python train.py --n_layer=14 --n_head=4 --head_dim=64 --vocab_size=1024 --init_std_qkv=0.0487 --beta1=0.93 --lr_head=0.00728 --schedule="wsd" --decay_shape="linear" --batch_tokens=32768
Each number is 200 + 40 x the weight over its row's rms, rounded and kept within 0 to 999. Layers, rows and columns count from 0. The size before them is the row's rms in percent of the matrix's.

# layer 4 MLP gate, 768x256, rms 0.089, rows 722-758, columns 0-63
101,211,206,165,139,175,260,162,185,132,306,161,275,189,205,228,271,213,191,199,152,202,216,226,164,178,198,168,206,209,182,204,203,230,154,165,226,162,178,262,255,182,196,252,160,261,245,178,205,264,203,222,124,154,254,184,182,173,98,229,142,208,213,151,209
100,233,224,231,189,170,234,235,232,97,259,210,143,198,194,139,161,184,214,303,159,190,183,175,241,216,96,194,239,199,158,164,147,175,175,212,210,237,243,195,273,167,167,220,227,154,153,266,245,270,208,212,125,171,245,166,178,205,214,187,101,257,140,150,199
098,292,180,212,226,221,148,192,154,210,153,169,155,181,194,200,205,265,239,212,217,204,201,145,218,208,231,214,185,234,168,232,142,201,159,259,178,226,206,211,193,223,165,143,246,245,247,202,268,118,227,192,261,185,221,185,231,283,229,163,241,244,156,172,147
094,152,175,190,215,198,165,178,221,168,257,230,214,228,234,291,223,259,189,187,230,201,132,239,225,254,250,222,188,292,191,156,247,167,114,211,214,206,158,172,142,149,186,225,161,190,245,131,225,213,114,148,198,229,172,178,168,208,176,219,291,161,257,189,237
104,237,205,263,224,186,168,250,247,233,183,223,172,207,175,222,176,247,194,216,191,182,204,194,165,172,234,229,168,206,230,199,170,200,242,157,221,205,149,212,284,204,213,184,138,154,150,144,291,204,188,221,212,210,252,181,192,266,259,232,172,165,186,233,195
108,203,211,210,233,176,252,202,189,126,221,157,172,166,243,266,173,186,194,307,192,102,208,273,230,225,216,219,181,276,207,200,151,236,208,166,196,186,166,225,139,169,141,213,227,218,126,159,190,113,162,198,222,258,217,220,167,147,203,187,223,208,280,164,153
101,241,197,199,153,249,207,200,233,246,247,233,223,184,165,171,238,161,232,169,243,209,202,201,247,221,200,187,193,245,235,197,211,196,193,179,230,171,189,180,169,216,220,157,157,175,170,204,257,230,198,215,168,157,172,179,174,116,203,210,214,221,206,170,190
097,217,274,159,193,227,149,218,179,266,139,207,184,210,184,210,201,264,232,194,205,233,188,211,256,229,286,198,233,187,251,210,209,225,189,282,231,177,155,252,244,254,144,195,145,198,156,224,193,219,160,156,139,182,163,222,175,227,234,160,233,236,162,185,198
096,154,209,218,201,166,160,184,205,177,237,237,167,187,203,147,191,219,180,151,249,211,213,203,172,198,237,233,217,231,210,245,183,143,197,121,154,210,197,210,225,119,164,185,209,243,160,251,285,250,235,150,215,134,163,170,92,138,207,185,243,213,165,261,134
102,239,212,167,165,139,239,164,176,188,205,193,122,188,243,134,195,194,177,177,244,183,149,291,224,334,234,121,224,188,230,213,245,192,207,247,227,135,169,249,208,220,247,138,237,263,155,184,233,230,230,205,253,250,156,194,247,138,192,150,271,194,155,266,222
099,230,149,190,166,155,176,245,164,239,189,195,273,259,246,182,232,231,227,166,166,180,229,233,151,213,224,179,210,196,191,209,207,158,167,123,116,241,180,246,170,121,214,248,191,252,257,155,187,231,190,278,222,223,172,232,134,220,155,126,174,199,146,205,232
092,192,89,268,245,167,176,213,273,167,141,209,151,232,156,259,243,168,223,168,172,159,83,223,186,158,233,256,199,227,217,252,183,196,228,140,168,175,217,125,179,178,229,268,204,226,175,191,192,195,240,184,154,158,231,194,156,168,166,234,202,226,192,283,209
095,295,167,189,163,188,207,262,196,241,201,172,173,356,110,200,228,165,232,229,189,181,235,172,200,186,186,224,289,148,156,239,216,211,199,175,165,226,204,169,145,104,145,216,211,228,255,217,270,179,238,155,225,207,196,208,231,247,162,195,168,168,283,199,246
097,146,196,182,130,114,183,136,312,227,217,161,102,156,211,174,253,206,220,194,196,254,246,270,246,302,230,230,155,274,190,169,224,233,234,225,251,170,188,105,258,226,170,148,189,127,189,215,175,209,198,238,131,204,226,175,138,133,233,237,175,178,171,243,184
098,98,221,191,192,183,229,200,181,178,233,180,188,253,149,243,173,244,244,199,201,161,203,208,236,196,157,280,212,173,212,201,128,193,222,223,218,226,220,186,251,256,167,189,180,180,93,251,176,214,214,185,155,119,145,159,232,203,173,230,272,206,225,211,150
092,196,162,266,171,177,167,219,248,222,219,163,180,240,255,195,273,173,150,190,218,187,171,234,193,200,204,186,135,157,195,173,287,143,198,176,200,259,274,229,215,136,169,197,172,243,311,175,204,222,240,246,153,189,205,166,136,188,222,130,280,181,183,192,270
103,165,210,216,233,186,216,178,218,230,117,221,255,188,224,158,207,195,185,164,173,131,170,154,218,171,220,244,207,214,276,175,220,203,220,180,172,186,128,136,216,123,171,227,136,224,229,282,197,168,257,196,205,219,150,152,219,142,189,184,202,209,116,260,153
101,176,203,296,181,213,186,244,139,162,208,182,238,232,204,155,250,165,180,240,171,200,208,200,164,193,188,231,203,290,178,229,243,253,202,166,249,285,220,200,212,243,235,179,266,194,228,169,197,170,171,229,269,171,131,203,244,177,137,234,187,326,157,184,124
102,227,206,177,191,170,190,151,113,166,234,199,259,162,154,216,166,251,211,225,148,173,167,323,193,208,177,231,244,168,189,190,210,203,261,185,104,282,170,290,161,173,224,222,304,236,145,192,208,237,215,191,220,188,240,165,218,158,144,206,260,178,171,144,164
104,142,165,177,234,141,226,244,234,188,221,179,219,171,176,241,216,187,215,110,157,273,249,145,122,237,207,262,148,200,187,163,174,197,189,256,135,254,129,225,238,161,187,194,194,197,210,227,207,213,205,206,193,131,161,227,208,195,174,242,247,213,201,217,187
102,207,230,182,238,152,187,204,171,183,192,259,211,164,171,141,201,207,131,143,239,201,220,206,159,211,193,173,204,133,162,230,158,222,170,188,211,228,188,149,180,172,207,161,199,178,211,235,279,187,202,208,185,241,187,154,185,260,184,271,246,237,171,177,210
098,240,285,191,216,209,174,203,141,139,180,284,149,170,236,188,199,200,199,202,230,220,196,207,211,151,211,178,188,125,206,206,196,245,193,263,306,196,219,140,204,268,170,213,155,172,199,221,166,178,162,177,262,149,148,206,157,222,168,276,171,188,153,173,148
099,230,221,221,163,233,191,211,189,271,235,208,127,220,157,270,244,179,167,238,171,165,223,94,204,260,133,230,173,144,183,218,171,200,301,200,132,205,193,252,188,166,174,154,190,167,238,272,230,117,141,213,148,207,279,143,220,148,245,183,230,157,268,150,161
099,128,213,214,231,208,233,253,171,217,226,147,221,200,210,155,173,191,193,178,201,152,167,170,262,208,224,85,197,123,193,192,225,141,223,233,197,238,207,228,141,240,194,168,253,239,192,172,195,207,153,157,156,111,223,78,200,175,129,177,165,205,199,208,191
096,174,237,231,124,221,172,203,162,192,191,195,254,200,217,220,244,216,234,191,258,140,266,175,243,211,169,243,220,285,168,141,174,263,205,255,228,198,220,128,172,196,203,281,289,208,205,160,253,267,128,204,193,141,170,164,207,150,175,179,169,142,222,205,144
090,291,198,219,217,200,157,219,258,126,185,247,234,179,170,197,224,263,274,214,152,140,122,149,228,228,113,222,176,223,174,156,261,216,167,179,189,236,222,194,170,170,173,232,198,192,239,163,166,215,213,167,223,165,279,131,220,258,187,274,253,162,180,207,135
094,164,215,215,173,208,205,206,193,197,160,196,250,168,185,225,147,129,188,187,201,208,172,258,169,110,223,263,228,184,170,241,170,166,179,236,258,184,135,144,197,252,241,168,115,253,173,175,165,250,179,194,188,203,178,165,160,157,144,190,133,177,214,286,127
102,173,160,241,176,198,190,173,249,187,264,178,211,220,225,210,166,148,210,211,101,206,243,180,200,223,187,175,174,169,147,246,164,232,153,157,222,229,247,171,177,270,158,204,233,243,174,251,273,141,210,248,244,132,219,171,271,182,256,231,278,180,150,191,248
105,168,254,172,181,200,262,222,121,231,231,188,184,231,224,243,216,152,164,222,226,172,194,222,184,227,261,119,231,233,142,235,249,155,210,112,161,261,240,225,173,163,218,167,191,165,240,138,218,198,152,215,194,240,228,120,240,222,80,244,162,228,154,173,171
103,207,257,228,153,208,215,179,253,165,200,259,206,200,167,222,221,275,188,237,196,209,259,179,206,218,228,225,245,201,191,248,167,195,181,220,265,187,148,154,186,136,189,158,192,171,207,263,200,191,264,169,206,198,169,124,266,207,179,156,157,246,167,202,196
104,239,200,158,287,134,181,170,211,127,152,170,167,228,190,142,208,154,177,266,226,178,110,211,238,236,171,172,167,221,223,228,176,225,227,178,203,119,162,212,229,266,185,240,255,211,218,185,211,183,159,190,217,154,138,204,153,204,256,161,223,246,199,219,173
104,242,183,223,227,172,194,217,170,233,264,223,215,195,221,209,110,185,255,228,234,162,207,203,169,223,196,167,265,177,237,158,186,236,181,217,157,182,196,258,151,230,208,231,203,172,207,191,292,253,240,167,177,253,166,275,160,189,136,233,192,233,163,172,110
096,238,112,227,209,137,148,203,264,221,228,172,185,200,169,175,224,106,163,183,219,233,261,181,85,168,165,189,217,193,194,234,168,170,158,207,187,175,114,177,155,172,236,172,280,180,255,187,152,185,201,207,168,215,191,200,190,196,231,183,160,268,226,197,155
106,161,231,242,227,116,253,193,206,191,260,169,158,278,231,199,171,189,186,225,220,166,186,194,230,193,119,143,231,200,233,176,192,140,164,211,270,199,269,272,192,229,182,213,130,226,284,169,217,229,205,121,227,172,214,233,162,258,148,201,199,157,191,128,230
103,180,212,125,225,208,270,186,256,175,213,282,247,177,218,195,137,161,186,247,117,144,186,219,188,223,152,204,244,207,197,265,160,164,201,238,198,158,200,241,170,235,273,213,201,267,184,228,245,243,111,217,121,146,173,215,206,191,204,185,231,135,195,185,206
101,262,182,218,236,261,169,158,157,225,218,236,214,223,250,169,161,191,211,214,189,161,262,159,163,187,192,255,174,245,195,231,149,178,194,125,203,113,203,176,209,199,276,210,161,208,235,177,263,236,86,208,248,92,259,167,190,226,88,278,119,154,211,200,212
097,227,186,201,166,209,217,218,197,231,202,196,182,228,178,255,286,163,159,174,228,184,210,210,224,189,121,146,240,175,216,199,161,209,227,180,171,189,199,165,201,231,196,206,238,254,169,190,124,170,291,172,148,201,109,208,242,212,264,187,199,217,190,209,166
# layer 4 MLP up, 768x256, rms 0.09, rows 722-757, columns 0-63
099,194,227,173,181,250,112,257,189,192,101,235,152,205,217,143,152,197,180,239,190,172,222,174,141,294,232,189,208,198,139,232,182,172,291,182,252,237,201,154,192,124,274,186,161,162,301,232,226,253,233,214,189,247,228,201,152,229,196,215,197,251,213,266,233
099,113,197,132,168,179,255,321,144,275,257,163,236,224,218,165,226,246,197,158,207,267,216,170,237,173,221,180,123,248,212,223,189,195,220,165,189,182,160,177,199,183,224,204,145,223,205,152,231,183,204,191,205,231,171,211,270,196,193,155,236,237,243,252,171
095,219,222,170,185,221,231,194,261,140,221,276,242,207,168,218,155,224,211,216,204,167,208,127,158,257,141,139,218,141,209,200,233,201,211,224,212,208,227,235,239,179,211,280,207,166,169,174,174,151,239,213,208,191,211,125,153,177,240,180,224,199,189,173,216
095,157,167,246,179,176,212,193,167,150,219,160,246,245,153,243,254,167,151,213,223,161,147,170,191,213,225,191,231,200,239,201,204,184,209,91,167,162,194,222,163,194,240,204,177,185,239,152,142,190,280,210,240,188,206,248,204,258,154,219,180,191,186,212,231
097,225,172,249,173,227,150,174,188,229,214,189,187,204,188,243,266,187,168,190,200,202,173,150,141,135,278,213,206,244,200,208,156,156,186,217,101,202,194,86,184,245,138,190,115,250,229,140,218,115,179,224,170,161,159,143,255,267,227,272,229,230,203,217,244
112,154,148,226,199,133,230,156,254,210,204,152,242,191,169,245,174,220,229,167,166,148,115,220,248,158,154,204,205,118,202,116,237,179,154,190,205,164,210,240,244,172,148,195,271,235,168,229,252,232,236,129,148,192,190,184,154,143,267,166,183,203,309,224,237
095,230,246,168,146,250,230,161,230,356,220,111,178,204,222,201,202,200,204,139,250,191,246,186,235,203,190,175,177,251,198,153,149,360,236,228,204,234,168,241,86,254,240,127,231,239,225,159,167,166,224,176,197,222,172,214,170,117,135,158,198,212,160,154,205
098,230,125,193,178,211,218,271,251,186,233,192,182,175,164,143,201,202,105,187,206,220,233,197,234,281,164,92,203,256,233,144,188,267,128,176,186,225,185,166,229,111,158,171,196,181,227,230,239,196,203,218,219,202,197,188,188,247,198,145,261,259,234,198,248
093,123,138,166,174,183,188,258,176,205,227,207,139,107,158,180,185,160,197,229,176,258,98,216,174,143,222,259,245,181,204,158,236,221,189,207,254,204,195,178,216,157,212,209,165,164,221,254,236,184,242,199,245,164,259,150,170,203,189,197,196,186,184,189,186
097,205,250,188,143,154,218,169,201,164,182,224,225,181,159,182,160,218,171,156,157,222,158,167,228,252,262,215,246,215,168,184,232,196,224,187,177,164,185,125,138,176,172,228,198,181,213,218,258,145,217,173,174,200,146,212,190,301,269,213,262,194,226,236,256
095,169,227,177,119,159,221,246,175,184,157,154,226,151,163,190,195,184,233,237,110,275,172,192,241,207,155,198,206,100,168,196,161,138,140,306,188,215,166,256,176,187,200,182,229,232,135,229,217,208,231,260,186,188,251,233,257,203,191,179,231,217,169,136,228
097,165,196,216,254,163,161,215,218,187,234,185,197,171,176,252,223,205,173,213,230,192,159,146,207,317,170,221,110,146,203,235,211,274,205,243,230,264,240,157,124,221,220,182,200,176,191,186,205,131,143,221,149,188,239,181,266,201,150,204,205,157,206,178,134
091,269,238,209,117,236,174,269,197,278,216,173,287,134,165,189,246,194,156,150,190,242,165,177,181,204,140,243,234,217,207,282,209,226,139,182,223,225,142,227,207,167,180,203,186,176,235,245,246,116,232,208,234,178,235,193,228,237,136,243,186,143,227,144,215
096,210,194,283,155,202,187,193,196,174,200,199,206,237,182,209,242,204,148,201,190,192,257,225,167,144,210,224,159,246,180,187,122,236,162,203,139,224,211,300,208,183,219,200,192,240,210,214,190,239,195,169,194,133,208,189,172,117,167,264,190,186,154,188,255
091,191,224,171,221,189,213,265,230,209,223,225,226,207,194,214,234,223,188,211,240,200,207,237,265,300,204,242,262,211,165,158,147,209,173,129,256,189,251,211,234,223,271,169,249,237,201,162,171,204,180,212,250,156,195,165,193,261,168,213,171,140,229,201,190
093,209,137,176,155,187,228,222,200,193,277,283,95,129,189,196,172,212,154,242,173,190,229,214,208,239,232,159,120,217,150,146,213,127,216,266,251,212,191,204,296,229,171,191,161,183,223,208,191,223,252,206,173,274,235,232,192,273,187,197,179,140,170,207,204
100,197,161,168,199,168,178,231,207,195,184,178,211,153,194,205,180,242,245,226,187,116,236,275,184,243,218,220,214,227,247,150,288,179,250,219,268,199,237,213,161,194,231,157,307,185,192,170,229,253,216,102,215,121,180,251,235,242,156,186,175,236,161,229,202
101,169,185,240,191,179,231,237,228,106,202,135,199,244,291,183,105,152,225,204,111,232,217,108,143,169,223,172,263,198,191,203,246,224,155,179,225,267,168,242,159,199,191,139,172,236,213,209,256,183,217,240,202,180,148,171,227,215,184,203,198,200,262,305,148
100,214,167,248,209,206,226,216,275,161,170,160,223,225,262,238,187,210,155,224,236,153,174,159,212,173,192,229,218,266,200,205,184,187,160,179,239,244,180,160,179,219,277,185,175,214,220,117,248,218,180,264,212,188,192,146,110,247,239,140,189,153,205,225,223
096,223,256,261,263,225,136,273,218,204,190,132,164,185,258,145,245,237,233,223,157,184,199,227,182,224,206,182,232,258,204,168,165,211,210,239,226,151,292,206,206,264,145,210,204,230,203,209,248,157,238,154,162,197,227,227,199,138,186,146,176,193,140,168,213
097,259,209,191,266,152,212,140,190,194,187,223,247,196,130,218,205,299,208,212,229,189,194,195,152,208,268,211,273,289,142,231,246,229,183,154,166,206,229,139,166,209,235,213,178,217,218,199,181,223,140,202,269,226,136,192,245,224,219,203,281,238,233,211,101
104,165,208,195,261,184,207,199,252,194,166,149,231,164,196,165,200,207,160,133,161,142,208,196,218,164,195,151,254,185,156,254,244,243,216,190,153,259,272,188,239,133,245,220,208,103,230,143,266,229,164,248,254,210,212,215,178,126,178,245,256,248,187,284,255
096,262,209,175,267,203,220,177,158,259,238,156,195,242,271,174,226,249,186,213,160,175,201,194,145,153,249,162,244,182,189,187,183,168,170,227,225,246,183,220,211,176,218,215,197,256,136,286,155,199,123,199,193,241,113,234,229,172,223,228,201,128,152,181,190
101,165,217,254,241,181,144,253,181,222,210,207,278,244,239,139,137,199,199,200,178,142,276,194,242,224,257,163,260,139,197,193,258,242,213,257,206,183,248,171,224,256,193,216,233,168,201,154,170,193,176,198,241,228,192,159,222,178,240,64,209,124,268,171,168
090,168,193,248,210,212,196,226,250,196,240,228,195,115,180,165,196,162,178,206,144,221,242,168,199,157,227,204,191,192,233,180,218,233,188,188,159,143,215,184,203,235,189,245,265,257,227,199,167,156,167,175,228,185,170,236,184,212,219,208,131,184,209,212,270
114,151,235,213,146,202,232,115,255,249,210,274,216,148,209,205,179,236,170,204,157,219,185,177,212,147,220,227,178,245,133,113,164,143,291,225,184,171,151,200,168,226,225,223,117,207,200,174,204,166,169,191,178,217,158,193,217,267,179,273,273,182,201,149,187
098,216,211,289,166,309,198,238,119,160,233,273,275,172,138,179,171,313,228,289,170,201,217,156,199,241,204,225,168,236,156,145,242,209,210,169,151,150,272,265,228,159,229,209,137,260,246,238,143,153,220,214,246,170,208,245,216,180,255,162,190,216,190,160,205
093,206,185,244,234,126,216,188,194,250,181,211,270,175,178,230,247,210,203,247,204,273,174,200,186,270,188,146,161,178,253,196,135,206,257,177,227,157,250,227,244,145,180,98,214,197,240,124,173,214,267,157,144,195,282,222,247,228,222,140,165,227,301,221,198
112,141,237,136,272,101,259,154,181,234,222,281,203,156,221,161,199,228,245,173,265,268,239,212,190,211,162,209,202,204,156,192,219,215,183,189,225,242,164,202,175,169,212,256,144,151,187,210,226,192,302,171,198,176,210,272,117,204,221,209,122,211,182,158,200
098,176,189,170,219,189,189,250,305,183,289,266,188,162,165,217,129,258,225,160,278,222,256,219,188,171,187,178,230,129,176,169,242,184,142,234,147,266,161,230,191,187,129,193,127,207,216,200,184,193,168,169,238,143,176,175,226,133,206,249,253,183,194,160,202
112,256,182,208,121,206,179,157,225,179,225,188,207,188,72,104,193,233,205,164,116,223,131,187,248,194,234,228,210,201,181,219,181,202,232,192,179,210,194,171,227,249,164,217,239,134,170,201,104,213,208,229,195,256,192,230,156,221,185,220,193,211,165,200,212
102,192,126,235,158,287,240,170,216,143,200,158,217,227,246,193,243,267,235,214,212,180,136,225,164,215,190,125,229,227,226,146,253,138,189,176,199,195,190,206,263,240,161,184,157,256,161,150,179,221,279,218,171,188,289,248,244,204,268,166,151,208,192,213,247
113,170,201,228,207,206,152,222,191,215,147,169,193,220,153,179,202,260,194,144,239,221,232,253,279,234,178,146,180,197,255,190,202,187,210,204,218,164,208,261,125,232,198,266,176,255,239,222,160,205,186,233,207,235,170,209,154,223,202,260,273,164,178,245,180
107,177,250,170,198,227,198,269,208,195,186,249,213,177,209,247,157,148,203,139,179,183,136,260,198,242,174,161,198,248,250,159,166,155,179,133,189,238,270,221,207,215,210,159,205,187,183,173,243,235,242,171,171,135,198,211,271,144,115,232,180,210,146,187,200
109,204,172,212,171,253,190,241,206,200,231,199,251,159,243,153,150,217,208,194,212,176,222,220,183,286,131,164,205,214,175,202,135,185,93,195,190,189,145,158,215,186,235,247,147,190,155,169,171,208,209,166,177,231,237,180,211,212,208,183,224,203,133,169,165
109,270,154,158,191,155,230,165,236,148,235,254,209,210,204,275,164,180,204,163,187,163,220,180,229,184,198,266,144,234,201,152,176,161,215,158,217,229,203,239,181,218,211,219,142,146,178,175,219,264,146,240,215,196,195,200,145,206,161,271,150,163,231,283,183
# layer 4 MLP down (transposed), 768x256, rms 0.108, rows 722-757, columns 0-63
097,204,158,212,164,183,277,193,194,169,297,213,287,223,126,171,160,204,204,173,185,184,280,224,213,173,176,192,233,251,219,179,154,192,129,203,277,251,214,191,182,232,186,184,150,124,206,188,74,174,167,212,216,156,172,192,246,217,203,213,224,229,246,94,159
102,200,166,244,205,174,239,247,204,178,291,219,142,171,253,123,183,191,207,217,195,171,230,205,248,190,164,216,167,182,195,124,217,210,114,223,183,206,218,172,235,196,221,261,173,247,217,232,200,224,231,254,209,150,231,197,278,208,172,223,149,200,151,236,199
097,224,127,184,255,176,151,195,124,205,156,120,162,173,213,139,233,228,189,188,191,241,189,186,243,132,247,300,201,235,120,219,207,228,167,237,229,217,163,198,182,240,161,143,186,253,216,220,267,206,209,208,184,218,225,189,214,219,242,186,220,215,174,216,172
101,169,192,165,221,186,177,189,160,253,172,173,165,241,212,216,188,118,193,213,226,136,225,173,181,240,233,195,191,166,203,202,254,156,213,208,213,193,272,202,243,123,226,255,129,218,226,161,152,183,200,185,264,214,254,220,185,218,205,238,285,193,205,262,164
102,250,240,248,229,138,210,198,183,252,215,213,164,280,247,154,173,204,235,233,181,187,179,142,228,154,205,191,183,180,191,256,188,206,262,153,168,223,158,135,228,181,154,187,160,106,171,203,262,239,175,233,211,157,216,184,211,215,246,192,198,145,176,197,226
109,238,220,185,158,158,252,152,241,221,153,152,202,202,151,253,227,231,257,156,208,223,211,116,175,151,182,88,194,175,244,172,254,179,212,222,179,197,223,225,248,287,232,164,258,164,192,261,210,237,275,176,102,144,156,159,203,268,181,194,205,181,117,224,245
101,95,188,221,236,170,254,194,174,236,168,217,164,239,257,217,220,236,140,248,144,194,270,187,256,239,263,224,195,142,192,205,246,186,231,184,191,281,161,221,251,212,214,198,227,139,194,232,129,261,230,186,208,257,185,192,210,225,163,184,254,138,164,219,121
098,177,207,203,172,194,183,126,155,222,174,185,225,214,255,229,180,150,306,178,135,223,230,203,152,130,231,276,182,119,176,185,296,188,264,198,212,199,184,243,182,233,227,234,234,252,143,178,174,212,264,286,217,193,204,190,267,163,223,217,222,154,201,211,178
094,214,248,201,249,223,144,164,260,236,222,177,247,237,231,143,208,228,186,165,213,150,217,195,155,231,198,202,238,192,232,182,159,198,156,75,94,259,122,171,168,214,221,187,203,84,145,225,273,318,232,218,209,210,221,170,261,182,218,180,187,181,234,197,223
099,180,202,215,259,307,215,217,200,197,197,166,243,217,214,203,154,230,245,196,298,121,242,187,155,219,212,225,196,211,188,242,246,200,182,177,211,241,194,279,216,134,219,217,157,218,211,203,188,177,187,264,153,207,290,216,250,165,189,229,196,214,202,194,133
095,213,199,136,241,252,178,192,180,174,220,269,174,270,232,190,191,196,154,203,210,144,224,234,207,222,169,198,196,230,158,253,273,228,210,46,249,237,227,165,166,181,249,228,157,200,200,180,208,212,216,187,198,195,194,186,160,137,176,224,188,231,230,257,201
097,151,237,181,205,181,192,215,145,245,279,196,192,131,161,252,158,202,204,274,216,231,220,194,251,242,204,210,194,168,136,221,248,203,211,226,197,194,146,191,167,287,154,163,186,278,222,241,275,183,251,236,238,188,208,243,241,211,168,176,202,153,229,136,184
092,240,216,223,157,206,193,178,140,236,151,174,191,283,167,233,238,165,240,227,158,199,205,219,212,225,165,212,254,159,125,236,189,183,195,230,179,233,262,183,178,181,174,235,168,207,214,184,210,211,256,175,184,187,144,281,214,221,192,185,172,160,300,136,171
092,226,147,155,281,326,213,201,157,193,236,261,252,251,191,177,244,209,137,210,164,183,218,151,127,176,221,185,197,126,213,209,196,204,188,224,200,218,277,266,246,122,230,252,249,100,200,185,245,215,199,166,283,155,194,245,185,183,163,209,224,169,168,148,192
095,136,257,227,157,182,203,101,160,184,157,138,134,229,186,126,221,107,219,220,175,153,148,191,207,195,183,207,157,169,182,300,218,168,242,213,155,209,137,125,217,145,131,157,131,214,191,201,245,193,195,177,128,220,172,238,203,145,239,249,240,141,145,242,218
094,265,220,202,257,213,179,248,136,141,184,186,202,247,180,268,249,269,200,229,222,210,200,153,216,154,151,249,265,244,217,240,152,267,228,198,214,140,147,232,133,192,261,180,222,161,114,205,262,162,218,167,189,140,238,219,212,174,259,240,190,251,260,256,154
099,149,259,229,252,157,221,179,229,189,142,178,189,236,238,216,272,147,123,212,212,222,153,142,212,98,204,246,201,209,232,206,194,199,233,160,195,157,128,148,250,176,148,207,142,165,210,230,191,200,206,270,195,208,221,155,140,173,144,200,168,189,119,182,162
104,236,161,119,190,236,258,223,209,209,172,162,199,236,207,220,160,244,196,168,218,179,241,234,209,174,198,114,204,151,191,182,261,210,214,193,177,179,145,240,177,124,190,195,141,90,219,261,291,262,177,225,143,211,286,135,206,227,190,194,212,118,158,266,217
107,192,169,258,220,267,186,239,246,235,200,156,173,176,264,257,210,184,201,185,206,191,194,63,224,215,190,178,161,190,160,183,190,185,145,217,305,173,169,132,227,244,162,147,157,173,267,227,210,189,203,229,201,238,200,241,167,254,239,176,146,244,248,255,240
099,172,209,183,235,191,183,184,242,219,203,127,180,223,192,129,169,134,281,174,157,202,202,224,141,242,211,242,113,220,176,201,179,196,207,255,223,145,211,236,261,212,190,202,147,235,141,137,171,166,200,177,197,207,154,234,251,182,189,169,223,186,160,167,178
099,262,181,211,206,215,180,157,211,287,196,236,153,187,184,248,214,200,213,183,206,186,215,219,180,139,149,161,194,195,189,227,216,301,265,178,144,115,233,207,208,180,226,170,154,191,175,176,196,224,222,247,159,266,229,205,189,143,174,177,169,172,159,203,228
103,136,214,173,240,207,154,188,180,147,270,215,203,194,139,182,173,195,200,218,241,202,233,187,184,135,195,136,254,168,246,251,183,226,260,233,255,174,227,202,206,143,225,231,180,113,139,184,173,249,215,218,163,213,186,184,208,208,160,256,199,151,180,244,168
100,210,212,210,125,197,198,144,215,253,322,151,180,239,149,180,177,147,297,189,256,137,183,172,209,207,235,189,172,181,219,121,187,202,204,188,149,169,183,199,234,178,170,138,205,194,244,178,187,70,198,191,211,157,241,209,203,177,245,206,197,134,193,148,211
100,224,163,284,203,169,138,164,96,165,258,259,240,205,194,181,224,198,192,231,198,181,220,272,177,151,238,191,227,191,168,180,217,231,190,247,231,196,205,208,305,184,229,174,189,171,235,143,207,245,103,234,252,190,254,190,201,199,173,235,185,172,219,194,182
098,226,258,122,223,171,183,215,155,197,235,174,175,189,147,251,226,225,162,163,84,207,226,100,176,241,198,179,192,213,171,184,137,262,182,190,227,186,277,218,230,213,220,161,199,151,115,252,122,243,220,169,201,227,134,227,155,189,247,206,159,240,181,213,176
107,199,205,213,178,152,234,146,244,175,237,239,199,165,190,164,153,219,222,173,150,210,196,232,210,170,173,239,229,201,192,177,197,125,212,203,205,145,130,224,172,223,237,237,204,168,223,157,217,131,167,183,156,200,110,166,212,255,195,214,299,212,191,109,197
094,223,151,155,237,97,173,195,217,228,120,188,153,190,232,203,242,130,231,176,253,135,144,218,169,198,146,148,146,127,244,244,169,138,110,171,237,258,125,118,140,195,137,277,204,205,179,160,240,269,162,193,161,223,197,164,231,252,129,217,213,191,216,286,216
099,222,151,202,186,195,203,170,130,162,218,138,267,204,176,244,232,207,246,199,167,177,201,299,269,164,242,191,257,174,186,185,185,179,240,267,217,225,171,160,169,147,187,166,130,176,185,145,192,222,206,144,266,197,289,234,183,178,112,235,232,173,173,231,149
109,142,215,247,156,91,188,188,187,182,178,171,200,162,188,159,241,236,230,206,231,275,245,186,185,164,160,141,173,176,230,191,151,172,203,144,223,246,247,237,147,149,291,266,117,140,229,225,158,165,230,190,232,172,211,202,206,209,168,177,239,250,209,133,195
095,234,162,144,257,244,158,163,243,204,260,211,124,225,144,182,273,151,203,211,231,151,134,251,125,168,184,186,218,197,226,229,222,314,154,211,193,152,173,237,225,198,143,206,236,164,228,202,191,187,296,192,223,140,240,207,212,252,141,137,173,250,244,164,191
106,189,175,175,164,124,158,214,210,176,298,200,238,257,161,136,293,270,185,177,128,193,177,99,189,175,260,164,217,193,181,253,168,289,200,200,204,204,206,181,201,191,149,195,288,160,219,271,79,154,197,107,171,183,163,193,151,247,222,134,212,150,192,162,155
102,202,137,275,227,191,235,187,190,248,197,207,180,213,269,243,143,218,251,211,188,139,225,184,170,179,208,123,174,217,240,185,177,246,155,242,156,116,212,238,245,211,210,220,214,199,204,219,266,217,228,141,164,198,273,238,193,155,187,265,129,210,138,213,213
106,151,153,262,200,228,168,240,234,229,204,200,226,169,193,165,228,234,183,200,200,214,251,263,188,156,147,216,196,279,241,184,267,213,213,239,182,144,198,134,147,238,211,194,234,261,215,181,166,168,168,252,162,243,168,226,196,228,180,236,271,236,210,242,136
105,237,214,201,235,215,224,206,188,149,214,155,118,167,201,242,219,68,189,235,291,231,182,232,206,199,205,131,270,239,202,146,168,137,170,128,202,176,236,158,169,252,198,274,123,141,222,228,233,162,211,198,166,173,225,150,222,152,222,222,171,172,141,176,254
101,200,183,236,151,188,133,293,199,225,212,169,186,210,226,152,179,266,169,149,245,207,236,214,203,242,160,171,196,223,187,153,206,259,96,132,140,163,196,149,222,181,203,186,205,141,198,159,147,215,273,157,205,187,267,170,162,193,258,233,199,240,190,211,181
106,324,140,248,200,213,141,185,200,200,258,266,192,230,195,256,246,204,215,143,245,184,196,157,192,172,205,181,116,124,243,168,173,206,250,167,214,302,227,251,227,233,227,235,128,153,237,173,261,260,204,193,300,192,230,142,236,246,237,306,243,126,236,272,281